Part of a small language model's weights.
Size: width 640, 117M parameters.
Architecture: rotary positions, no biases in attention or MLP, untied embeddings, capped logits.
Training: a variant of SOAP for these matrices, 766M tokens, 2921 steps.
Each number is 500 + 40 x the weight over its row's rms, rounded and kept within 0 to 999. Layers, rows and columns count from 0. Numbers have three digits each. The size before them is the row's rms in percent of the matrix's.

# layer 7 MLP down (transposed), 2560x640, rms 0.0332, rows 1762-1788, columns 560-639
101:538616495548538511456462519524438531456439490518467555495543420562477570522510495462512422555488472463484524574492529513490490468492479512457462514475463499445527502500525572493469486547425436496468497495579510445553441515482521498506476447
099:399477498469426499485494511492531480485534399523547602544504446488506529531464477508494540496492547440557426513481527480510514473499515506520475501555511470479502488448522470432524492502521446582504451543491478495510495508491482509480479486
101:484500486507482451541443506538489451485469459490451506441443470480478526469490491546530492490525508486590532510495529565544597498403501546459468466544469450529518517521494474570592514462539540511502491593562572472477503522488487494440529485
100:438508460484478459519532470549507522489514515538474453463477547471452460547484505587477470519526481539490525503530459490548448514585451497444552455514490464486461464521510428460507471461488520482560480468547442517522514544483501571539465489
099:510510499486571508478474518429532528462509515496522506415508467460500471475523519422523562468508530500439524563467461545432413479514449440495473511538546519546495593492516536535562394401571511444544457521552530494474516524566506548458510458
105:539467518523550521504490523528489492457506534456457406542456527457532500510437459521465485473436492532498464527437522507504524450462531456458472485467505541490477440491482506496455565468507545472491469475461447437510496526441503493506503441
100:487566488574474484550478420462573546430469551488504427513506480480560530434476554500598454500563453529517515523535491535477536493493494513572516463487492561504452495532485486534494488489533500471503471477548500501558504550505513561545475573
097:509490536475551473490564587517513565479406500484553498521510521520472444518504483484579453463471534482575511462411462492471448487532489566481466496492513530467508493476439569520438467517527509478516461529496474523446509511502569479542506462
099:449523490476428572506522474463433492517444528520466500409518517509483540468535547512509536509506493440473576540522417509544473528508474460525513524461532488492487571477574549445473518522541480494447524474495500528501495506496464451569529460
105:520548583529521491490571505536487541514469509512545461495554538486512492468526460467434531438461490499478490506513569551533558542529552503502516496530425499442511420546479477539508497512463492505512523503437557536479546501540367493491511568
096:479505593474509501452501519522469522518457470507411501553530536544491429475387486477470491624483476451467508457460480447519524546434453481485430580509459573518411513522447506505527456482445475503540473505494455467500444595548574489535466567
101:545536488464462494546511454499464472525477478553482507579443475514515399486499463556552523487485536499529519506524487506509517495482560546440518506483508494507549588473477527530505520469468475412572495522477574545512491489561456535508546514
097:455510550523488503512516431537501509448513512476549500494490539513477500530511430472502510535530510490447528471412503447409470467522448478488476477534460514529453479415450439472489517504508542449485447511509544487483512458444440534569531478
097:492424531500453491563535511487439489526552542488517501495504503402562466544400483436509564479524542475497551431527513498517398520510460501509486516476488504417536507534478467512488535461555506523545509528603477516502514524569489512488490513
101:497507519552495525495521576435493555487524536449498504551492562487480454477472518476465511393510470488464482548580553580413546517442503421501560583499444522531522499507430491494497460497470483519492509506459499485458443521496489512416482533
103:502446535496471449547477475502530550557535484506495517528513467451497429461496503525467549519516435476437548464530494519526497494433484560503554469570504528471430500501472539513442495458528595463417477585503478410472476490559487415514556518
099:503464572479498524509569502432490596467466463390421493487449493520562489531504471527500507485514464463478490464484519557541478519476494444441459464517466532490467470526568520458547520463552572451520489538500503506546518513455488511482508481
102:597480502552508547492412463513453531556463549395535504512510523535527500576435520515547507481472479538556430518529406491540504555571502527538518493549466454510529557564522523517500516515479473554507481563467472408518489493550528516526523420
096:487476462510469546498471436444542506528454505510480514497485477560477460545450521515483508581452427538506520550463453456496485421479494535549581515467516506470506457520477468465471544453520487524481517537438437471429508546514485504453546523
100:519473549507505492432529517423488494480443541493468519498436529523533484573454574489511524531510481503484504521461502495536495514534503535490457535533451493453498533524523483513531502463497490554444551585531540533517576570511493474494514542
099:416568558604531519523479459518429525502424583571498530517459505488498519431529466471555501487511489535454415479483403518487490512550514461481521468451435499499499486472445486508454543515488552519534528514497427524483553484521454488473521452
097:431496411436416413518503500512548558539547515468481487522553490538514484531470495511540456529567436588471492483497496525500426530529517433487463431424498514505475530454507455433447509463477532501530469419447476496494498524407506516484425434
101:516418513527562551467496460583462522467466554541440476483471564496452541469490449479544470496505523491387546480500525425506556472524566572497497536518488499490430440482442445490523501552505492450559514494471461459537498459432461497499529503
098:471493490530514435528483554521408523434521490497431484477432441484512533425377463526500486537543474521448548506459482485476501491460508515501503484565461467484520479588494532518500469474540485521483541449492558509532532554514467524475476447
097:518473455507565499468452538567484495516459498510463485513542459526479526468540478468476454427543517535535517552472510505534472502446462417485499524518474511511470469522436500487486551437485518501505495483452562478533559490522403534517493484
099:408481493446583515488546568524493426497445464486472525566529594475592488561542475474467499587502501552539573487555500505540477548524533477404463475501522595443479488573528536516453547590522446469453518438498498535493423432492504480469459509
100:489493512549450488464539471471610463475477475526462452547515496500516423443496437499553492518472513424479511547490480462509465530502563510464493486409523559455473562490564516483452523570564447459528480512481466431465540527469509579452561506
# layer 7 MLP gate, 2560x640, rms 0.0433, rows 1763-1789, columns 560-639
098:481505543435528484502436452491476465478521490504532552523484451385541485463523468547494455484467460504468529525497490506488544479439446515450495524464529523479558503490422528527460464526549518512525531542559505482462517514527454500495547450
105:484529491462570544491482586379566557452446479489537511493556564520503518511470488553488485463428497492500503561514459481513463426498470629533433540561504535581438477559509465481489524498452527492471538479483494529497505485437487476486458544
101:492498562504505474540456383485408507533530473477473503490521447502524493531486513433512562582525461502539432485549558510476515513475465559497433494527466538490511502462482507539484483526473498541501561526496489559572523406517475457515522438
097:528524559477526527439538490399627474485525572487507502466438465483510448456491419467422555523513515535500495528526522466541501560489459542516527401513426494474478519484541585575620477483472472405598520454527559516564526475497504505539487577
102:532462547499532518464553474478454433443476546478525486480512437527531519502497506578474501509501495521490478566487534516554506434530484562466490559477554563497451455481481491500437431525520510489533481485520509535375496476500515532537500516
103:531497504526429456469505524452492441515519550562418495461477439502533486504442562550509590539441457560471448563557439504519537582543557458486456522443470488443546455498532477505546465537486476412500490621541472584427544487507527502521468531
098:439512473493479434536525533556518513473524472442542484465492545529469480480443477558469528488520498507503491532492553532477453488542465451539492524480497466479507512496473460431525540497537448434499536581520480471415420520546473523453502510
100:469488554449503529556452423467549522539466506524498465398529443508414572523523467387413502480537492518487524548511565527463469456502533489424526602534512482553478507589526529506491468509440474510447563482484507505483475558557470414525514532
104:476483463497506539470479535473519484500506453535495520516457410548523515467475520487518495661520543488477400473464491454492544466563494514563575478451467496480485467577521566524487522541415424490509568523450503395511449562439528487540474475
096:515562495557465547512443468462514485496544446507464527544466475520505481485478527446456461517477459453531563543514513493486508531509489516521465548540489540462548559448497475527522522514486489463521601441438585501544476557454539495529487530
096:467478521447476489521461503423435441422523480514504403560458387526543453397492430496515472523481499537510440565448488507539476576614531493450474536527516500577434485569431548478556531557535548499527533429493537505509564543456459567533516465
095:515496498523410487500531446544503391483514451499522470466498486529509513471471449484457485490480445475525490496526434505501527480551543567494445548555565464466462551529518505487527470491555457529536571595422536518523525514503553567510546474
096:502502472520488537565504540538537546581471524507558459512541532508478527502490487528521470545464506500470500515470521514570472402481431534481494563410533491548520473518474436513466552556572531492506477506501530454455554537468505498528562547
103:519508525540552503489473499591570532571491480592496485531512437460534411426579426449452491471493511507485503476526514566482541541553551608507563425569505513379461475451522550509480498525500538523510501533495574461505490574483481499467477529
095:526455454421548513419511467499515496594543451456573517484555499479596503500486545477472457486525473523489506480465424484470513465522490481554448505534507599510556487534510507435520532517514498505492572504517487525501501482449479475485468426
097:521549516456507445477544506519458545465501546509481423535539538544499505553585478544569506481478538409439560558497512497490479506461468564531521483530521487441488513501546530455554491457491477439582525467447456534511543487536508550530509496
100:529517467500476476548468526515543558543584527527536453474476540426498420525484515467501527451560493508478434504441488512470552505558545439448611497495550512506495498503541483545570543504409484549560458439510539494489438580473559518496508566
097:512502519475487510574484458433478510435557528509414517509515541450577544459529461512478574510638392538542566533492533399521459493487501508522506481459503503534452544462460435532481525521487501526493470495546504497486518553518483538553479522
099:502487485512469531446500547508529476472445563446512517453544568536482509443493487510532489510508487464557499436501513515568459526455483519468524491494486653576444460571571483514481466437532505502455482587494516563461524508478453475493467495
100:463547491522531506515486557542477446527452483483499540507453475515523447521449446491497495496513542537502480539459527622561506438518487547569514568462486473506510488459521515501548522482481521520506542609532535431522525432431533495491449456
101:548592478501515528554491465500484479507523462458510527479464472478498439491510488534461528505514443550463442523507513446424505544531455487504571514459481506498499510492595513489530522521492514591545525518472484554536500555507450481559452580
101:483500530455452586469555554528538560521443500499530537409573506464573473514433544463518533498504556596438500464469450482528491512461529552484533516460508515494468458465436484522467522451438415528466522478506474474445473517454442480491540463
100:504506438486564474472581538455550456545488575498494506469535602540491518494495442497523531547496505535468493399441514496398452488504569529520472518465472460495427481501501488517554487497450553494436511497556512559518529552515421464576482486
100:502504490450518505521496512556535544413517473523490488433586449498569531430500591483468558451447524542536502493455516474508445535470520515450560474473510535478500528489513414550456438488493507463504511507542516489477466470481505507457471517
104:557529476554436481500486477474488446501470423513491431438490507490563516502542507499430507483522464462481453482505497514417514419447476502455376528569515487611510521533589497536506484442527464482458504570487525526431513567513496538487541481
102:496527519585484514492483486458466472498508467478443493573489509520497519519527537485452507569521486537501474502498458456549525501581465532443549545515509453575500550466503511515420479506530481608552505567394522520487492554509443498426449480
101:424511472589580539574521552504466509480498575577504483559545521506545464487482498521545511507571502510499455436517513465545556465483520502535571511470465473354510494536542486497469506573562546434480524529451468477552464538448539511514528456
# layer 7 MLP up, 2560x640, rms 0.044, rows 1763-1789, columns 560-639
095:552526577536482460546536461517528489569461475442465475525443486511517518535435474581476450456477537491478548539461532471470483503485452496542472460490522545494462505461472527547466507472526486478502489466438502474479455497467449491504482512
105:529482536514542531506490523489513479471484539456479508558513517548492523517451492508458480536575513450465475488425553461559571479512537543424478483505502499456515494512567511540509506511530540502508387545489536469538533519503451500463498519
098:563533518537541477426576475511541550442460496486537413576537523543496453529497467468440486531518457535499488540575539553476487483498499478526475453526444478515497542478512499528506527505439491561571479484460472515426506535506454510557504555
096:432469441567463541483481541446530498535561471557515526485453479548486531537457488552533557496518581516591537508485500538549570471480460518521466521509452543473544472502498518564455525534494551504492445530561441434476415507453479507491549506
102:580536539434503464502518515526470555519487585432535514508476467496546431508522479459474517482453488546485542529511539513554480526479462515535473449454501473436512518471512439455584489488523496508500475465463504475470482459556558531515536502
104:512535554478505476550567479528518536456518440499471526516509583537478522530507528545557539542543490618507527478441392524522547529594509482503537528459530520553495501534507515460417573478524558443523509538507534468483468475534511447522502509
097:481539462415465483448506503490476537492464507525476487426541498486494538449459522458436459481542477543490464486524481538417422560527497484542524448529459545464513430454566410455500497489501469470503592497442488531551441477504529440510418592
097:542548587453524527517540452506609533489465513517434513548515517514461545466512507484491426486533576492507535458489539485463508539537446479511526531497523505486520482504476439498531477477491523542571471507475585485656598500473502524498490509
099:494573398510478478472518474501564503453449497450567466501496463530477488520463472465522424489528534484514536551450451478570523508526542461497454502499506460517522529473527510496533485440518474465514515476493436551484546466472484513552457509
091:460536497488445500546564480554442459492365533577580445501512593475517455526473509416431549520486562511545391468532493550517493561464516523568580509497541470528509478523511446515449463512584456511558514513497463518480571423560523479489483521
098:540543492482436530516423512521502488519537567518515486501550563522494502559455513474476554467453516494547545414488498432478522526464511453540503452551535465515482409464484515496548451497515474471540595486484406489538513483472516497441484452
097:461520496446476507465472505537515503406463507439525494551556600459495475470480476431488508544517522442502507532536559550493437510561499473538502484451523476580515550574473498523552493572469564532469565494523575540465466488510473476496468449
098:422425512484442518483501579477446528578513486499532464473452499505437562571479464451505436460522486510500466543495549556528565526610540502460486482449569522532529447523458507503565480505515425459537494474562536509558457469532446513533549478
097:526477501477472531539556495467511514470545564536504505474407570503492508510495533431448479540522599523535456497495493497483480501492511505520516510476453543485546428606464543462513452526558494585432517565506548533444483528505478514542487477
098:541489491503480485538547469510506522483587485536507497497555534480402439443474513498537560533526591507436477428470501475522528493447539526513556470517565463471572544492445518552468546458471448531501502549476529468494436510480457503576537471
096:466495464530512403553481475508454523473586517544506491508538464501526502437481532461458475495521486523544547490519500506528525505579450521524501515493557529622563464521504530510555549495500458498561492480533486494533455549514516483516505480
107:554481504509481464459524497599510528540601530523508559486521448478496517439570472497499530508506562510411423592510515633522523418467450463489495500523521468503478556467503501509487528455439489520461535480480524441422533484473493435411458454
099:495515519411485405458436514521517428531506544531490488463473467384535468535488439515528493525532532528441482577586477559541497520545466523518525527495465474453567494528485495508499455410504569484529456473469551543547508500506409456554488456
100:424515529601471538479493529464498495473501501437508487505521547500462438517507465509613425539467416491512443485482569515531541443467490466500517529539515510537550505500523497465513491437481525529545490520579477557479501508568448478554520507
100:550457520519533548542486460512486488487533468496481455557454476551449489472520419578546490507543563414459436525518519533529548536493559497509577552486523536478462491518573508476488498415466532446561519547445490502538578453482464456447466543
097:490537543447522537507530556595470463467507432474486535519512465501484494479511481524482545525518465488483525545456508520506498586450548460532522486533505450486522508538512441489542494437511498554535433520444529532566455537441520522344472466
102:514411477502464475460510478484483426365436528483537481535470442408510463473494495525509499534487486565458485536489463572546524565489523561461501467492501487446576465534491507507497463518532586475472451500454452540486488482520480561397526497
104:498567465494559547543546425512546550531517498498538486559443557547529456510513544495521431463570497495479488458494516494456468518580487463499530545440539507515441427537473527491516440455560490466566484520535561565529536463496541524529558519
095:447449587501504519526429459597559494507458533501526497502406518545572493518477537452443509521484503547397528519535494449544616488514564504493583501494456490504429479508552531465552475547480466442436500470479438496516460512463517486517491544
101:552483542532472536473539488516525476478505537506423533493431509523521486435468570486491570492488492508478476548513431545487496447427471424428515501419500549551594450522468529585549536508536534485507484488386524501505389493540596515461442507
098:495498517530511545457519499488522476476548532461545486475499467509588511468520413477507500499455561545426512510490521467496514514580448597549452474545532505527505559476500482435519533617478489548493457518505533489482478414544504434468503538
098:504479511577502498499497512440504539559482601484487504453478563518583524501517487454443511530532503435554572563460493480505445516491542515494460453542539470525581506506452537466476513508550472528472542557521501490455489484511479546487464434